python train.py --head_dim=64 --norm="layernorm" --norm_place="pre" --norm_eps=1e-05 --bias="none" --init_std_qkv=0.0413 --init_std_down=0.0591 --lr_mult_o=1.13 --lr_head=0.00869 --steps=2983
Each number is 500 + 40 x the weight over its row's rms, rounded and kept within 0 to 999. Layers, rows and columns count from 0. Numbers have three digits each. The size before them is the row's rms in percent of the matrix's.

# layer 7 MLP up, 512x128, rms 0.0591, rows 328-382, columns 0-127
103:502397506489514515492532561523438551474524484461543541498517536504439471473494514450472533463493491503550448465523410571471565416492483392499425589502515541436456539468482476472446517449546549522472593559492452534539440558537438509464560493453534527501499502495529486474551483496516499524483520490518528400462490523462566470531502491452493507472513542499464507552516518534550525520517
116:475412535528530491433503468558476508519483463527504534520447452510512545514509501502603473574520496529481506571508528529470529465494478534489507611401494515425502572468457545512497469509434563545490492477445481531497472538476424462432537538458484529527480530464560516530507531528493458476571476573478513500489533493518470486424479456472526494532519580471527553487499442579498548578528
094:467438532460576473539423470526587483440511459483508533477555495414480481559487474506533493534468463505542551501443471536449460440403471481474512516500495544542529538493520501503583491496531524532447426545476522545496475437477484533476498450542483467530547473458516489459540462535500508517489498440520538533485519551496500517565476386437548535566430504520532529548468456590468502474521
094:475466518494458551511431539499522555468497480460515496584506518539472454566500448446551512485458514509478469489496426480503479495510471536477512518505456536518546520521504437481436459535537503517442519598588445465555518511506490579424564467499526511498482460477532445570545463443505559483543451445471496525458475560497521462486484514420510533472595605486447504444506477500508525429526
109:452522467495512483471521498483595486547498473539605557528426588608503532476452470512505467468494431470471446453508479494500550480470474464542528546456499563452481592513543441508473455514491452475442540534560474456508524522482437505512526499560445463454525477497501507483546536521466512548467528454530407587486516485511542469563462453500479549523523430517518536521466485559525505504517
088:519547484548558504514551514502459441512446468453464500475503486504470436478535553514516496485536470501521525470484585525582502495502445558470563494492505585511533450443533483533517564499419493539447559477504516532528515509536457501555443491565528453533589441513461563456479472478525566467451501458515522554466501518437480468473541462557492492529571498428540496495482444385493469457546
099:546484433495518487524479546459479490474505524547528535477523570498506537424551514479445549450521480417541473459489474499599520458488482553544522419426479475482498527471513537494443534480546515521515487422487524522585499491485542516536442446501493526472502487500508482471526511526499533441471504441486615614554485481577562490470507479451465561488522530522453453514506484426500505587532
105:495447524509449490494462469451527490470475457613468448529503466500474495463567528539544466561443462519516468545508449516513401478502464540509552580475411526473511524505492486470525502414454507490453607551422535482476498507584563466482547459446493508499487528478553508473438528502514579524460553499539468552475501541541503526504487485505490540513502552473508474507505536442453403474470
097:434511528492537539574543588469524502506517479459565483562490565462548530531429524518488480427527478535529502499502485431534519483533378543488548539402463512460500474409527502546514511537543574471429518501459501548461474500438467482492471472498499472519489442486405490515492476522478496481547534491519471486475438469519423504516542548515529527524469457461443484447435474567446519515517
096:473511499499462534489429437544617546476459458534530556504467438513543499561504464517482532485512505522583548527469491534532444506460522520484539549431470461466532457480509580542540504530521514481492549510510500509518540506456430533512542526517512509514525478472566540475506474438482564571458512457513441412476450517506550492516589544475486503429540543449446376478471493495496459508536
102:551528500555545534522494436532454470433555622505510473447512455533508531396513437549437488510532460512477504491504440452499441548376458482522521488494434506519489507566509499522490508511509490554465540516587512452529470498551524528459471501457468539534508455491403489501440533486455529507558499470506506457515541443443527523490541493538474507531476419513436494449487486469520548514543
099:430440548568535487433508478517500494552478460573493446534583518491478535480445444514501549462464465418524517474508578497549478535503464465480490516442500491519504490500514550562526470475526567457476491461437566510418485478541511489460510517472485404529463527532583457548425493584484545442498508509525469514558442508475478549486475476494465522447512408510469466525533503493491539542425
086:479471534428504504511559572531488469469523440552481512524486452468549438526465543453459495512520551488527482456524484450546530460507514489489547559455526525541570479512506532508472474535550473434412499506523587474533463470433521552472456474506450501516476437477476464560458453526456459410509516498480559448571490534530445451573579452452513466473476458522432522476514445516509477567550
098:523465537489500534585558501486611514560511508569504553518484448527430486499497406528476514378550470471526509508500478431434492426426510540499505522498519545511475547556528552485580492538493451458465533531517490403501501556490510500472471575527513549541502582436537561511540492454462516440501459499510511510461512489492520506514577494530466454533469510518492511523497469490480531428500
093:392511493509557472491465474494503465482497437501624528463559452521507575502456550539526437486489515416509528493485503552495527570495524477509526518393473512564523511465502534582495479438474480437537489450554466529491497486495509524481557515483533442514534480500476461548515434463469539440484497439426521582475489504460522546499545514539485468529561538548509559577483500450462468490515
098:501483532526517471436489605464481489469524574455543521454487492574519536532526488479483627487508448476475499512477567513520482527514584497539439481523472512553465431555504547542474529461546552506467457479477537472517482456541541482501511494511472521470528481483513485476527452534474437440499508477467586525495559520551424497481426533524553568519486568560586518507541541427508496461446
093:563505483474525557460573475468547477478495497568517518550458505579523514452565472561443451554487552451531496540563581546557510461530437428508524469493538437539500530533559498542517517539467529471477521473482437484472532493467496483482543431511568459550526546561501466490451493498500455414435532524461475503513578441562462530528459500499497508483549547544465543461466463478473509572499
108:547512541514462475468505504579485482561497536446496527577511410522584504435520489564560438497511540465469481449459503599529463450487442446478513515557500423530482474503488512418491481421474497477531516488502559461515474529449461544460513538586532524492567518521534522506521529522486422465525520548542499505497521543551486513456531459476430545430463507505525496445493485458527555432546
116:535508478561471513465562475524546499528518501481519499525530521505455505436538425404461519472516475385514526488506551561520455450460482480528497525444525556533485520515434421531474435503544493471513486511533561414539433505529476562528531472387502493529552428442535486498462566515534547481572480511483472499535482506486465492476471525558557529465512550512492501525612504526489471513457
095:578424553467548522462484521529541509499478451498505503502502523440504496531440508583484490501547523498535504470567516466470521451529446567512499467437478484552562496505534541411523489417475460514437462530491505469546555516483492414494511436512452514571445528491478489466458495591502484395460452545466545507544490459541483472471495497467507514532555416520517433511526484481500575499578
107:487489546528474430462496474478573460433480519455545489453529483585531533507569519503427439485534510539533429436463478476513491525509531491551536416476496579499504546546488498559497508483516477431434496503520515499516493479518466464466457426436520556447576551496444493471520557543501502451477541495451484509432480572576536535535571539559528577516531513515495520458456473482482523557513
097:506500573504494481521470519490593488483454514533468490496475527497512553447512498514485551450595605513488462477462444487580496516535446479481547480523500533476476469581466536467505452493531520517526492494462571523544481489472484518510495512467391468564471454492509485453553519563473485557542573485482465432540519503442463522495522458436533549500457563541465473496575506608510449564479
111:487491504518521497470456511519531518567418563506578450526500412490502540558526493525431463448573514499464463565470528450430471460468512492464494444539499516492484453527536463455480397514484533537462519505459560485546534573498454554511530542514507564497455494514500423524504435567549513450442521519579455543516506563496498505503482479506510548463507475465526620505535517490504431467523
120:554528541528464571513446485469416475519543541501605441489476487547455461453533483460453463460566516570463507484428567490450524511471488490476504525530478559561460492502436537490438450560503452471497545472462474440506498504527610484396543505548524535498466524475516429518481490449564507472546532509523491563510539507531517462551494532486494606499491520515493535458462495476517499461516
109:484510476485550518495416475412491433475507488508517528550544507495498518560586497547489551472518450540567500562504500491488515448516440530550538501458494481585439529467519461420452455516521435446478453467479537490464490552496458528543535475433509482510457483486571517467541436531537480506513473476498523526492552506564506495464495492400631481570577541554507498492535481489522547498511
095:481518456536534516457435494486610486532504484477599367493494478462446511524551488547433492436503488504452592488447497489473532548523523420413521505467546579481456500477506437475500492492551590461509526543511504557558520478482516501498562471514500563472509510522476584511518525501457540449536490477563487482477502437535474523520540543542515522510501471478471469482512454483547492426512
116:512457487541559563509506533519511492549536511422458544507522454538521472447515486493443568543552521449418522494463484485456467501508469499462489518508513463537581603500531469524475513504561562521490515439492404585485484430519543512507451559479495479445511506490500469548506595498443472506522551551446452475526531533513559406495495493531514537526472486554492488471497502476482470376518
099:531544544516517516545518511509528568458498464532440465551443519457495455523561516440527378517527491503450440533549460518438437424567449516483498478549479506505493516530535499538508589487505522530439478467530505488481527484527461511514469502498462600496416507444515467507537590546508458532488544488547459458533532559538525442415554519526553470516509531463477494484529561527514489539433
097:519508506520438551495475357502556520508509515468564534467444556506496521460556461453483478529492423508517483535495555454530469474462533496512533538557433536474570533467528504486479531483528459415475520507479537473514481537551443462456507425515452482432573456409515549480506505525467512491478525496510582520469576504490516540523475523459402509486467554513577534471468473543492527548503
093:499535548514556478509516540527479474479461478462468529544513531427458481528515419464523554514466522439478469528491495473553483445483526521513487530545466558497519461518557470544451539534477510568411455494561484444566529512531524499561500512531434472454545477448532497502503504465438537508440429481479534559457522448469540566531528472563498517554425525624508467489462469538434425481516
099:535457523506503431478431490483503476588546547504450544518474440542459560521481490457496523402516482450422594602542483534490439519553518541498532443444472502537538525533499552502495502487509552548458487443453452463475517551494503496511512490469424549517489567510549479498421548494507548515564518495449550427500477509482518466497569456469521527477501494459498444516552509449519482452565
116:466535489533482492472496580478528476524542508526454570515559459520476515466579481519496521550469463550516427448481476464516406454547486520538465484446443574555557498492481529460457532460483424516551572510454513507471405479569545555446540510553498576497485545513492463494483499444526534523493498450505561521468522557498546505518561492464503493491501457506559509566471446475447490396489
113:448487498566520506421511505488491538519546502463459463576542554515497515466566519430551495509458451530486464505539453456512472515563470524476543468482427498445458484484537553461581445453450542481466563508481462510486445504450494624510554548476493560493483510515525529498561545570500463503497494481508540454500494498488557539498506450497430440543501520476460529479475557431578596517504
107:505500485520580454415404477477553460477516518488493573466464535596502458477541561530502511537501461511455506415498523490560438440447442513513531422474522492460501505453583549545507550528499466524536571471494477558532467478530447456465468453495508556538537499557531478502509503519533490487511527442523498473502514460579494537429443561524511517568525466523559499487438548441505497477536
101:529463527477514483493502479565535512505430485515481510461553581469538505509490531563489515506480528481526526527430501541516476546507500467451514531480529484557533481496498421434546539471481457662540426478511510460552480540523478455450461434576424562466525461422511518511556458522467486461539568524434539501525479542523498439484506473548484569518506428521469543554497525454507487474526
097:520549430553497439515581501556517589476428455556539454563476550476538399482459498545467474472476525578473520495492499494494497489510480477524526524546485525493505509505429535524531493515543507479508438578463465483550478528427436477514492468477459569554492503550433533545542583515534564571477513456549486421496522489484524494483547449467485478556469479553433487492537453484454511470532
087:505471464524505495450550496501513400495530492471538518480439478504560531497496510441498524411506509445482485493523529533422509494472486460481472533405506464453449506507475460551485433494514525498526480482466425565554502488529495503512536469561520485516559527550492530485423545425506592456481542504502485466504483499574499490524484459574512548589519470553486566511398504394520531448543
089:447531472555484499483391552533543477520562484447491478523446458531459501483498480503451489527555475488535491482428570534471547551447452489490435528503572476486505502440486541453493559552580508498535526500515485535489504467421540539549489468557473567508518484525544539475480491498514522483516566463471409471497464494523488524447476490420540511433411479466527459538455534461550493606519
088:528408492498447506511441493540485462511454388502556412495498509533463468452578456455528512516498499517479470475534431559548539526488548490513476430488526507519497554474492511529465525521485537471476562524494534484459439515524519442531404493455543477494492440468515527448487561439472572568468504473510505524525450584497465494476527497510526455573507517513502599564486535461448573519538
100:527621405551504533426503518528499522499454510552549459529452444597422459511518499530495473486461452587489501407528479505530511470499523432510527494517556544520570527503497548550516532449511521521530565450477525480476479455464493547550460458491451521487515493516583494505487455506480476479499487482492430526458516465483553445485481539427527555567486559541512494485428446458500523528523
101:471534551569529454527539542458480457513486496441503482540537562467504415466564480484473418546479504452492474449491560500565509499495498498483526500498495505561483483531414457444437528506571482458530512476539565493543509457487569546461550529486572575538540457419496456536522437503561512490411538508540475410459511562491524503504513519557507513519523510447473509495451467446452558532500
104:461500488536491456569600564485533507494454515540493535485429464442472559457483522498518515477511535477523514548489474504426522515461490499446576560511516477512476513529510507497450528501556509539420542535527476453494549487541424471463478506540537509507541484411462503477510598480474452545485535443459505554444505404519501439509526470511443512470533590533475445464504495580490400527485
108:512457498505466456414507574482444495486524568527492563553521499547494576470502497509515517492477475479481539500465547427522425448453472434498522487430499523495455553502531489555482537501543541423526509486498578477508507493582496466538439469463543571482508485429485593566540511426503409438518496574487430533516475456562529492503528508447460501498511526474518519500566472434522494508480
111:488397441517551503519500520480529537494533456517482479543477374473446491505516531498396497421470556515513556516528533496541511531490469496475482507530408509505491625473491514525481473538516585461448573458502492432495521539504573476496467572492530471480496465502461455504539503472488531470531528467409519526534483507481491486526503463460466512497507446471566537525404576494551492498498
103:549479570491496450436473522437510505414572426517463553470531479477432455499534547469469475489517493446531493439456494550540515449489460497512484497495470557474457501557478502468546473449457538509511478492477564498484532474468481517537535472534454518512508502530575551437511570567512455556528433474524584507456518522493565440565595446573462529460578492472524498491475534500489481436473
099:483478526511546487538508470455525497532487549517512487469447471501508450460526537565490491451505556579517411507526566510486474408497503552446521542476469491424445505522523457505482473498473541495468496484465457487527533598521473557505467538540466486544481575527512509472473430481440503488595594538461463516471524442547443523501459573553512544564487515543493517518431501511397564488521
094:433469464577466521499458599546518523430556493496537605516477562528450572473512437510494478484502509486517479551500499506482493474563505487509472505531495584524480444556483481465504554524506483510497537461470465488508551589488536459562431525506461495506566494542520465466447530455505477512488561428479534481505575460506448489471461480495388533501547452574446497499471507521489429562487
089:463486431520494470446504481546471494564470534517545462483486533562495423475567471488580522547524522469501435503474437546540500470506500496461513482507492484527457460454491525552569539462469452485500540506439605449401531560494499528523484539466593524505503559412501475440509556472482574426493525555548448492477505534452442463535508489495525529475474528563507571501544483482459466524513
104:496482520485476489477519525529456508490501555481518529474480469476510559578498507503498475461478492524549553523471461496505475419538474498516565561567466479434518481542475535432521492482550548482495437490490527440476515583459364485550435500553471532420436480458585488510489499508516532521503530549476506544441481484456508456521445469518535511595488474444465478530508584552414540478448
110:507462471536503537497550465481513507443536466435367531594476517522474502461524476498494500556502476497487522530509515466455521509522460411426515468479481495513464516503498451480437453467514487475441504422468574511493539480540510498453539484511561546447460467530506578489477522498568502593520504481539581474554519521491504499558556426518506587587565535481501484488465536448439486476485
095:593419468487502518444479506515527488510422494512574513460498494587441459514483510524443569512532497483492480457446527501450473464474460459476513524562479519513547591518565497476470537527556455492435435525558516541537529498527500530496487504483519521442569538607521527472535604527470442500491471499434498455515493469503524530585519558444496470544531483465472526463546444519514541480456
102:445440497547539482513511508557520533513523590498436543501494545495503498550514493449560453523465494478533491483470480510548441514475462497527512566500472478528541547482523519528473485540568512486486491492516524495455498490451562409519539505538504462535428408512535523562491506522487463453571494460599510466462481480458432519456476461483511451549488523474619498550472389455595465486500
097:475507530487480499443518478584487455555484467556522489469569478525443471476487521528429495465470494461465479492486518508493521481551484525556513500547504564525444536474473492487482504500521482513498523525422524477542475468547524535565484454469427447396517476468464484486491453551422486471603467511563501476546461521459463438472500519550518503426485587599456447520536404555507555528512
102:444465521505499499571509513505464543520503471537492482518536482563516464511496543453493467442518536505446563489580504445526440532441518491436503483550519579458528500527497504509511441442458552455564551513502466541543465463527508477497501486481560580460488453447537464536435549551436564456442458470505526525452465562480525410497461541489505503489514491497573456577503445449499397542509
088:459486504550544545498575516505504505441522519519520426561500562512499505510498512515536549511488484463553529484456475437445480469460508601526494521502537475510536529460534565564571500467514542514452501512481522523433471463431507447400525522495450465535500524450465523491494549537474561564572512441392467418491521475490498415485516449543498500504494498470491559493547477509501612541517
# layer 7 MLP down (transposed), 512x128, rms 0.0591, rows 328-381, columns 0-127
103:536560555478486512491515473561466496459514501569478510442575554519488484494428530481557447507453499522504545517501426505475530508531403501523497553569551487494458499502485501442498471480520446506515542562492515561503500546422474374524480518517563496444514424466517579515450539534482525500527399537495473482482482507472509498443517495458461481516424496548568468515532569509515438468440
120:513565462479493524534441469496546453529487467504564513496480490469515451461424462525548482531500519470572438501494509477452534488516580458513462510480465441450427525551417414552480533505510476501516495512546568430501497490543512554459519493480493476536472456501458399437508455526436543455503502498478547446517504560533523479585540543535406542438471541510513552508572547529494515520536
101:486503431507463527400486519428590536529611508501529512457471514552504542510553507543553536500475471487453551516574482465550567484518505520529458491512478516457553534583515512476447489527483495545515529416445553508531534502475540528594446503478542530496553461464507540554472559506516490490568453506510475554485459499502458515511445469469512511452540477425551498514505488468479549429418
092:521529509464510525465558513553504484531560476567456481477472499598451509508466565534500492455574541523475491488513515580456505540527494466578528495502500493442494412470483576531536550461450505567535466450507397485528453539475456497558497514447497454544534524517525585488467517494530496468526523452497484529475527464456536504469540493562532473390466478511542530574517493409539490516553
106:552474501531486521496574488584494466499571527445476481556546523404456459447555512509515496526535533459525487534430521481445545472517455480500507446490463539524434506524450538486484521534433568546461486459508520543528490563559522550544510488492462485581517442465434584444455501600520432538568473487490495477487529412463464537472517529489520491508483474563452497537466487522531548503530
102:489445484527535492535551530509497384508487487525504531523476476498588501553489502511485527486462499568539503462507538489553538474447598456467545509484431404531581489472489510557439508468525473520549478436470556496465451426475455516512465465495528560505474563509498486490535474495448504479419519469417501522485520498402491491482489524467533574535511521528482512537510557513451509455387
106:503581520499520530527472546574517435492500490473550476512488469507503468515533483508515508535502513494502509467457560430509564517470488564505461512591494501462426492535455502554419494508525573449498528532527447524426471481509448518523535539550478542438564421454498541474539469440444479491455451534427439487460450520434495485537530564489523502482484457491488629488525501517526497409471
108:475514457503451521589472532481520513513495473444488539424531453550555484496542489549519448453508492501483559464485496564520532532491563536490437473461529502504495469424496554508498501558533560465483462500575499504523542489459453494579510505470455468455562508456523493523580525477460471505526425574495501481474513519472558551473562556425514544554454431484464535430520529509445531562599
082:420540475596506520499513448484485482455446476532429387517534481529484493506521450506510540511506502571527510599398460455535523422547512493461510499579528554482531537489507506499591532529489418510448542526490509462560449425486501531518554506497521480550429508526515457486482474483472464563468482497469519520445538500515537510551481490488459542438532456484439516515511512439482441484452
098:517480428456554434590498521485488530474545519467568494532532596505569509583522435541480525534582511496521505459534566444542563461508499562543527521506515462497541561508467560444567514503582516456486529432525522464455521488491493477456435515500488478473498498507554432462529432506506470526476488478530561512549499460462519512444504591491566470516534521456498501477476552538459452511544
095:407492446503461540525443478507487515566506478501513535489511452467521459474528507461474529563480472497533420545492485479496524504516542465519521547502492465434504523416519448495539450508531482447531447554429481550508524482531416589485614516459506517472497454370486524493542498407552523442491506551495465488465453525486534520496535545503509553473540528460494503544580539530520455440502
094:535464454496498521554481537492514527416547532475420608471471475528514472481470573519498478495514480496474543440475518452482483473437457533519528511507492537475538556534550487506457542454499444573538525555512493495520498578513497547474521557515449531446485593510438443461421518444449528497565523481427552466470549453510508452451509537483483594555454463459558528517525500531506514462547
083:546514494444551497469485521488494480566486423413505482578496504518454565513544480506536494497552469475518423484521486484465532536490532506463526449490603463455400552499510536416502451502528467530514563484505464541500495517495488471528527562524540491479552540520489545431463527423563483507419521464482493480545516509490531510458511533465482454423541490473430535436469544545449391505496
091:469482537459529471485456431492470584531563501474440479490446531571483487455444587572437494521518471513496475464582548526523463478588501466538521470539428534434444523525529519524404513459494481513512455442509553478531475463608499530528448461534489416538562453467507470434496522493485482510505506492428529480578485484523487503521496477485521482516425572498532511510518506483530525539525
083:512419502460429426434491526475481568442509586532407390529462502519450494472476502410551497528566476543537562497493443511443474458501528499480505529529506479515495477493513486468503465547423455535448453528466502465460509482431488508506460483531506554508508529448450467435504543520521471464510471482590500495535432483587513459473545539472440539480475507447452467531502533478499444499498
100:428600446437446473495502435491445512540521543506439442557404473424537538482470494422491488529533501494506498485467501546474476516526462511485516523450566535488527520518459484533501588537516536460430495569470475510495516415490460499522464530468503479508572426483498456541471488515557537439521418487475500512520496410433527511464558494518462481459501499510473514444538469517535436548549
082:455512490530488492477421523433492498519416535428518490534513509487503533503499528446507513513507512543431445437511431481494497505424499536527525472562482570461506489372508435542468548512477467498478494456480470441534511473494519512480574514497498465453511485541529485494499494503477521499543435465405481478432473511405508531473493463485517522510446379508502451561549510479550444413547
113:530596519542484490552515476460418479543558476549478506470456504508466513477502534501472569481498487531576474490532570473458416554490471442502548446477514448567484504550497522510495520524481488554566548502450478497451460491530550457503523491479511545480470447528459564450548544470496508524480494434443444481514548547451508530553501488528487544565563477523472563463375528513463449501573
095:479461489480491461517477489517500560484500486542444508516515598483483493525482448530536514451572528595484467484479570542469528539507492589499485411452532438529554519538564488523527561503447516539492461459508490524468588455463494464497529381577503557524436514475464491489498440491475432490476512408526438473525524532449486467546478461461438478450537512513462523521451458514497482531538
094:465462530446541532522520503454462556524486428549548541540477525523538578520502495475536518487495497491502586463490525439524566494543517568493472523583475519538475490420477476549521482506484547440450519564482426477544460430535495588461546486555512450530527530442495471552467487357484518461512492517488559486451528548500560483513513441485476520481501509490480465559531493468544542509572
111:477492522476478512520489550467458525478470518581528539525565539499439458564465531471529520474436436493550557569478469452466453466508468505471490486433543476492436467528528541497540477507457452546568522534524442480513522474591475543489512521525523459591545507436559509599502514516498553511503402523525597471529511505571528513399483456494536510517480506507502491444513533515564470535491
092:555473464585506564434477548528535592488535478541464578516524498469508492541505409470492503499456467618533436516517465559454538460513550470525458497543510462481501536506531458522485500516472484549523561502491508460460484567518454492508501426466551494526416484596452475527522547534532471459457479440457489511497535520518501494507530484481490523458498487533548529566491470413494517416428
098:499496529475473503561516503482518483540541455495534526490517472543431444523487532526577470529499511489495430458517460506526415560557509431507516569495521445504610491487541471467468434550497529464476501547562457507492501416502484493499498474467522478485440496565489594512499455489425560483521571491471407529545556541574555504522486466448539533452519506418485489458512445472459513440507
121:508493493513493442508429500496556485461484518488602496559443403455509477452530507451479504463519487501510514456518470488475483392514425513486513496532530573435435493424497493468553508529553516454527445423528518546516492468453449532520448581480523476472510461452605522500538443465546581507492524536505465462522533547519531560491520491547489459517450463503489487561536502463451518577508
109:511414485493490475519480496421540516494468434465446419470500522406521558573444499486494540482496460460539556486432563487479463474477496559482426471503593527552471528483469412526507476485498524534455522446464494526517525570543504496480593564571549505458493485535473558531475458486504536483486448566469484481473501524464445496500467556551515573505479505493444507523505473484509506405534
097:466455495552484430531518488451519546471444477484497433552516475546515410426446494454496468518563430488514470444581567501494502539460481499469462471542473480552515483538499547494553497448497501513497418470459545516553434515465596501472447473468460490497484458510465512442495477495428598523478543458471487490546484546493442476439523382477572490509499455483486467506496527484558519486511
125:452497520534443540559492502441451438559485494472445472439517435518546460441511513495427493437503494524573589517504506535554523461521515461539460544508435515590530501492467543510508539497462489506516535522466508421490501527548517549434485492444530516517533497434485467465507519458515472539500407517489600470588558546533464543476514531497509498444536452415522551477554486457546498484488
102:538570508476485541517523488401489496536515512546535565437578564495560550469481469562483496469503453475579570503509410505498560484498538536493474510496594518538522564496468450478540481505553506576488516448522522510568552465442557544525541498468507455541577518509553526479479503531540485519480511450522541584458501440528448505550469463425463484541468490505519519457469467466483488457548
096:471494478495520452442462563492521444552538541436433494544461481467565503448460484510541516516466459438412496500520473508450544513474496470522477475496417499455500514445550459511471443479542566536477515434518496477561492440546509512536563480522566530523565565523450508459563539456510482490478516473530461411433469522453504533545500481535538500533579519510537554534512517550478511394557
097:513525519528478518533439466473483526524515584459491448505533469496526499439467489546520466450435434551438506404527475575490486440526480494561466504445483447547485495455490523533522473447501480526486477538422471494481565454511510471465457483439546518511420466466504460466448455476595495572448466507499500481488406493547506422508405444490461535493500439508443566525500510494483548529505
112:591487503480508481495570531514436548506457474530533481498529494531542502527507480497497464458517545434467454517523588557510537465565560507453525546444554572422488521512482533480467461500511604505529517547552529529498471497569455486516490449495536452500560453542419514471556487453421455524540494462464472566524506481510501525504482538494557449572438511534528537524578454503498518497412
103:503518497486450501537506499460467472554466508483502487432420493472555425482464539506433448502477469421522446529511480480509431401458395434518521540479515499442479461517439482492562462454514492514454491508467501467462500543509480455537496448516466449441473483498473569511425526551510574455469437544488458533526491499498508492536488564488457560533461600482502470506477560583534450484508
116:489621529510517483494481494526557552514509422552498477487531525536549438475486556587479481539500496515546523430495496559486545553557411523530577517496510480590456519495488487480487500499524551456560538509488522490463512472498554472520533429525526508482424522507558514476465436505525509525540534593479420414541469483547495496498525452453477524530518510561440505432483524488475568546524
097:456563484433485513504437537491471475586479487451471430527502481573508512500494437478519500508517553520501506526523514498519549478443471503474552517538465484478536494432489512510534465450539521519502447544490492534452505465496484512441511563491454433573432495564429494450444421532587502483590456531447596524477519546525515542537457472412532498518519606494500467553477471482455508501492
098:504477461491467447502557602473477516577462541515479423452446462555569443466564544514481490534433470498521540481432425601473518529491483478528468503476496462505542473453515492507508529428473505512580501445482561528500512529520508462513463436501506456498536513495407521446581511480499480465460532492540486523537455463501457442523515520492486465437492423524518474504481422480508470421563
097:459581444491487458525496455437498544493458503483473510538504547530418445473533506515551432515485476537476477554524453517475510477538548457460496552435534578457550518530515469566447559464492399519485498486507545461424419531482498510472483535517440510512530517531503502424554484483454480545492601558545576480508421537462492500510527557488478500514538484483492583463538535558470502512472
095:473489469511565493518444512470582452506563461503571448540485480474488501487471573496514508530474488457532524573496487456508550479478532551524496532593451481569423494490452477554421498443511434535573449492508527459488534586431518547531554532445450464556544485533493546489523514571495471504479510544550480441468587507487500517478445519501443538440530525476426483509486463550522502537483
095:517530480449494497515475459503519483442494445507564584457562481486558438447526501521535484526464543469502391546469535513518631555511499434483492441448480576547504535478513460563526501509489484504420481606490530455526531514487536484521508507452488504533514518489481563499456545481551420533531519499557510520488533553523478510502552536490539514460475578545501464495496450585457546466478
080:491511552458511480474525470496522478486512478481459543545509541515560501442492461394537541459425458407497518413450509482523436456476467570505560499526441549469499479454451478496488584539519482493497441548569533519469483476477568493426532481495402480494424505577469489524480489467538508487486498532443513539505551453472503517535572461522527443521545478501523463536540464591510533539499
102:533444573489457516494456539454539482486545466495571497482516535517618522510484519555527564484526481519514488490533487436441487594501466518499485468536434510508502486436480505549464519486478489448439514542589569535467591442432446438512514533520517450471474559548501469450503553503533510510490496480498493502441579480481458453475558432530509427557487468510458425515440490482478477509526
094:536493472477536501551504502475511506555513521493474554444455506548483578446526522466481486502520499501493493485453472565459490464572512457517489465520554512482528500500496538503487418483539494489505526511453497396453524443587603530430430570486451514547479479501500478513508529478490574445531460530503551575457459441470460437524444477463477485542489557559495503583485531533427457414539
089:496502533515513499493455480561558443482537497522555490491531528514530560468465541469504572447462457513479513509458500492505419461440459480518573475454447463535502504502512497522595399499447545509502476556504500487488505479544624508442525526547545562485502499542523461620604489455516517478452431538540511465518457535490540522505505499416537529511499515532470461472540521521475570469520
110:524490535500525471549456519466530529572518531476450547484532510487508543492429504439515500557446504598547502464492519475451533509537471497448453601584565501420486477496467540471553449469474470428487444496476515455526462498487487514519584576491501478505507492511495508507438480514493527582457455404507493460528539450442475579479499536473539459530539537491486471496467535438461483543590
111:521455526513482562492493503473492576514523578526466524498482473500419518459480549472494511466463512550486428569513503514539459512519535536508476544474509537525505450465488510518503441455528571502538578508464528533444427482479505440445515440525455527475494519516550475496464505455399422522476502522463457492478520564413430451520497534583552514454517531473483615584468509561504530500467
104:446477473481479407563519534525472548504527523457512541541453511534529498562539486454499573462441531402560542477526526473507426504452433503452530522469531476516556464543503533476544556511535491532497478505441474535471449487524515558533481543532497457505532566462407494452483393468498513471448437565508485524485519547483545445498521541438539499509497584504526517575532472490467560487522
101:500475546504504424469526497525540504539469460452443553509474531508582527509526449434521527462537517540471441481456594508529519450480463434504556460469531519514474496582508479456482501558417440556529416464461528488512500453577557456511533500474485491499514470469508482500562499499460509610473519496505471421456424532577510454542536551461507526540534519517468504465492467555522492579481
098:425493521490508501562491449541536567501539457463567503523504482502524522557502474487506530463456502483545558435444479552529512518468491458508479425508527505452565492480522484550522544472524512514474483441538415511458549454458449496470534479499396426490511480577543511518586522440584484447579496544521443468459396481410499547509469488502480425470488458487525490492514500531487530529505
089:530490463554566427485480530612553443479536465516547567517528590524479417539538528491535576488454528510509493533521523469503509516471498517464494532536463494442497443459512523539525499492487547557491592549535502553559515444497509488480526476488456515464513533535478538575513559448508489521533500513458538513487484540524463557576470473535515562487553428483534485497545577467487550397469
103:492507496499501514542520455490432490434511545502493560440517536531498497507558446449457528493532483465484529490499559504563553541509436458460479504565491439570436536493524422540412497515606460592539496535533509465501497507567572550538475465459512493498477561458502439483481478487497499527515549456438454513493620524436507517532506531479583506518520543457513518566509470483553490502512
117:481507508446466505536480535533496459453502515508573451518550499535539419438531510535463556507457497553488441520541444445450532506459544523465494456521484513584547507486522467550545507478496533507453535525559460566507493442505540524429388454494460462418498549537510480440504429536482516488518516507509500534541496560486500466551546517434451494510471456536529535523456439526537483434387
095:447540489560560494484520492485551524536523555451533411498520525490551480480508528478416454558426501433473443573463515492478487498524413516524526496509498451515468479517523500428578505450445553499559525469469422540466498462489493431435497548452520490554504500515533548439543502567458453471523486508482515449490431501503433526474549455512494474509434550485459486556584510545491457488444
104:567579479522526452490486518459478454555480525493442487527527477464478479496540579565471451473569463498433455474540507432513466528545485576508518401471516511435497437455447490453532551549448550502494516517562391506536538494524546518466508560507548556466532511476540546514468503420528536493472556481534521579508523512533487529469549512542444495488421463495513454486557534539513494510474
100:498519473479406523450488546505543499523509569438505434456474459458531451479508445462521488506532470491494518517519544454512400493532520563489507446478493444440473549580474475502529456497466457436595492495524554534485484504449472399494485411468555562502463454555473519517559574487484484476459519488562518545429434527516486496505515509535448476504484450445488488457500522486450438547542
101:442496544514498428473451551520520401492514523472512529556479485480504507464454471512470474443460512491505456428412513524494501506507549489508495569518555610429497460436497461496577548483511469535437504516482495420496490496445494548515481531544476470494499574510477519488525498494487476521612458494476442551496565468585541534525477462572520540445437541508478542476526536519488438484564